Weights of a small GPT-style language model, trained from scratch on English Wikipedia: width 448, vocabulary 19763.
Each number is 128 + 24 x the weight over its row's rms, rounded and kept within 0 to 255. Layers, rows and columns count from 0. Numbers have three digits each. The size before them is the row's rms in percent of the matrix's.

# up: layer 7 MLP up, 1216x448, rms 0.0454, rows 774-787, columns 128-191
# down: layer 7 MLP down (transposed), 1216x448, rms 0.0389, rows 774-786, columns 128-191
# gate: layer 7 MLP gate, 1216x448, rms 0.049, rows 775-787, columns 128-191
up774 095:148159135099106133128070125112208095131148130127126115119100129102174134124109111113124127118106159152099117096135101138131099125096106121117117115129110081136132109119109111120111132140147111
down774 098:111116131119102114096147118150127152132104091170114170148118157149076115164136169161149144133170103095154170135115124058131161123172137156138162099139145133125111160127158107106140169117163130
gate775 103:140110123134168114126130136161123089136109158132112163126134105142126108116148091152177094107117097156134123131103127139114161066131136125102107079119139152105128088180150054140140119127142189
up775 098:125149142094084148080090147112098115141156145122146161116098108111130085110113152124122085144129095102091102124170142088182121128161151117164126158108131122107110124128134181123140081086113078
down775 104:080121131162026145147107101125135135087145118130120168154088151114114122108189154154166142123080105124105113128127133137153166119136116136134111176101106102121128096156096145132113121103137130
gate776 096:084129138135084143151147152136142155124143154142107157114185151119136130095136127115132127135159117106102131143118135114130132086135138131137101149121110147114129128121100129099124153159112136
up776 098:116061143179107135113108119160147121117119153156067118114141110139142126105113113128136123158156092090122109108130119132159126128114166146166098109114122146127123135096131135126149189167099143
down776 099:127091111171126151169137154136107076158135141153120170123132122090124136185100118142144070131135152128154134104131102186116152138153124115120158133111135163195135133150152078086123098111112119
gate777 103:123122145118084124124122101107121106153143140093132135143150110109109111182136193145158169139146066091108156120106133118124162089119162111155101167160133131087119154128129111144157120177114129
up777 101:163137137129149124130122146112176122154135152134186107092126111113097140123110105095114150116126118165163188126151097120126154121099083103126098131116094102120161078134132150120119134153127127
down777 099:129126114124092129121120099111080089145177177083150125229171132142131055113106188131170131112147126151051134142083146136128125100134135122118140142130123092129098130148115131149140174184120126
gate778 101:146141119097137117130105125095174141060135117135135105122143109122118129133172132155114106134129135128187141100158071110106154117122114162136097157110167123115128151114104141168151178117133140
up778 101:134134103144139118138097136155152118155145143171097154157112084173110167099131113122114100134137172140127123117110160158111139105136121087118098136125081167133141155134137094120108067113109104
down778 100:127103111186125137129135106087145103119182117135071131169131152120149125112118142132132133151123093141193118101119123107151150143169107130147058141121131102154154096118087162087150110156120156
gate779 100:070137126120113149138174124159087128152180175138109146127180104166132122103116142114142163100140135120151177143131133171133138097117136156097124122107117147119149159186117116165188124131119149
up779 100:115166104131130138150125118106137091112144108119111131129122147136103171153104106120128109117091130085147110122121152120090160095158112183153119136077096103124169139111140157168150103112147120
down779 102:185114131154163158133117115060156153109104076107085131121103126105056106178136104159069146112116117136154119128097132139133154091149126117161103133162130118119127108147154102147148110153071125
gate780 082:128156119114151083115126141122128177161142099123108164113134111094156101156124135176120079144150139114121151109138128119125150121147148103110147135155104120152119109164114167130113098146128137
up780 100:136150116128124169156095136155151076099126114105077104112122123163121112144163102118174148134114140154145123170151104108146135128104140125128082113098120167124068092171098096146112117151130126
down780 070:140148132135140115122130118148144117128055121056123151108140144128108086164088156136127109101094122144157138121114096045102096115138159146115113135107110127138138122156122139138108082144161139
gate781 104:128127131097109110122133138140147190111149130129152138109121154126109170134133130145157081106124169136123096129167098102162118096098152111101089093135149121100159105128110152157091113114121160
up781 105:136105154122133181153121100109109123088124096141101093137062104140084141139120139110106118118113107134110118144128084145166085105116096121113099113135101113106109127117109154104167146157125129
down781 107:117115143079120117103128142113101120143107176163114095133137113126099147133098131115160122105150108127102161153101128117130130133147105155125109089093157118162158108150129103143129109140144136
gate782 097:098144091130128155137112132065117095164176145143117153144093157096132141138135118167128162127121150145185137143138178105147147148150131120127116116111143133104175114121118138161137150126137117
up782 098:124078138100078140132116130114143078124113145125132128122126127126152106079112085128099120137155125163171107105128138156174122131137121121135153119192109130140093122117124097130108131094147159
down782 097:156092184119129120111167155127121173112106125145170147139117147174107122086085120102126110137174125105124091093107094155116097175118098137132143149120120151133071080114139143078154118086137163
gate783 098:145124121134144108123137145164141138143121157109112097129129121161125138156125123125154115116093111163106110141102077125128122159133167136098057125108110145142118117123121097173083162123110129
up783 106:139162162162129130141130176090136117121148179126119108132083126145166098105144149136101119142145128136100121125140142149135132118168130147161123122126109179115087138094147136141132178151154057
down783 104:154094143132129092177100114099109151107140088085118124093079145115132119120126153069114148141116146135130155141147138153119140123167110109146132123117166116150135115141187122099170158116168093
gate784 098:097126133126144161120081108060156108068101069174156113134163158081120165129157115141105125110100150093123144102145134167119142151115105114100149125155175144101141162165115125144144143131127115
up784 099:116129113172131076155192133119144141193166098110096153137180132118166084138108146127083114149155092158118119126120122057114121101147120098122155127109101154123087130154088113119145136149088078
down784 102:157096145176133140110142169135134126163118121145121132141085140114116087104105075146128164141151122129123104133168116121113201163123133161138103115106118106121118137161085164164114151155165140
gate785 092:153121102118069099135112140143118076133096081112164105104116128091109111152143118124110132140138090121172163110143136155177167128117130105083166128146120116106143139128115134160115153146152132
up785 096:125145126098112139147103109140146096108123122118136144124119129100077164170108116165155132156099127116142118120100134109101150126098114136149138132133091143158113185116131145132143149120158133
down785 098:141127134097100106115101135142109127131164149103151141094097144126131102131132100149150157174152129131176168105073163116117176122203154102119158163140143143142102152157110105142132147125102102
gate786 101:152086111131106117161111166117118134120179129085159144109136122142124172170134084148148121121080115141117104141117113130168192183140130126136097144139152137131163116093110183144134135162109174
up786 105:138141131153122152088161106193111117133100140110109118151155122164146136123140109096092086108133128126119139125171144125113128114126160121136150119131149137133105161131160129116115118117081153
down786 100:154115158127129123096144165119072134116128115150086144151147140151135109148086115160145120108171102101154129136133125131114148149168129120157114135140116146104097132149116116175111136123152111
gate787 097:110131095108096116153159153113110169139150107146117150107135150135127076130153093162106137133106131119150138142148100152138148121171123119127097139155111109120138122159143130139135066160110138
up787 095:098144122165145145115145102113123119096110131111138118147126098124169152129103117135151115127126171166172107112149151134115090080113128104158062083179130168128109101144105129145068182104143157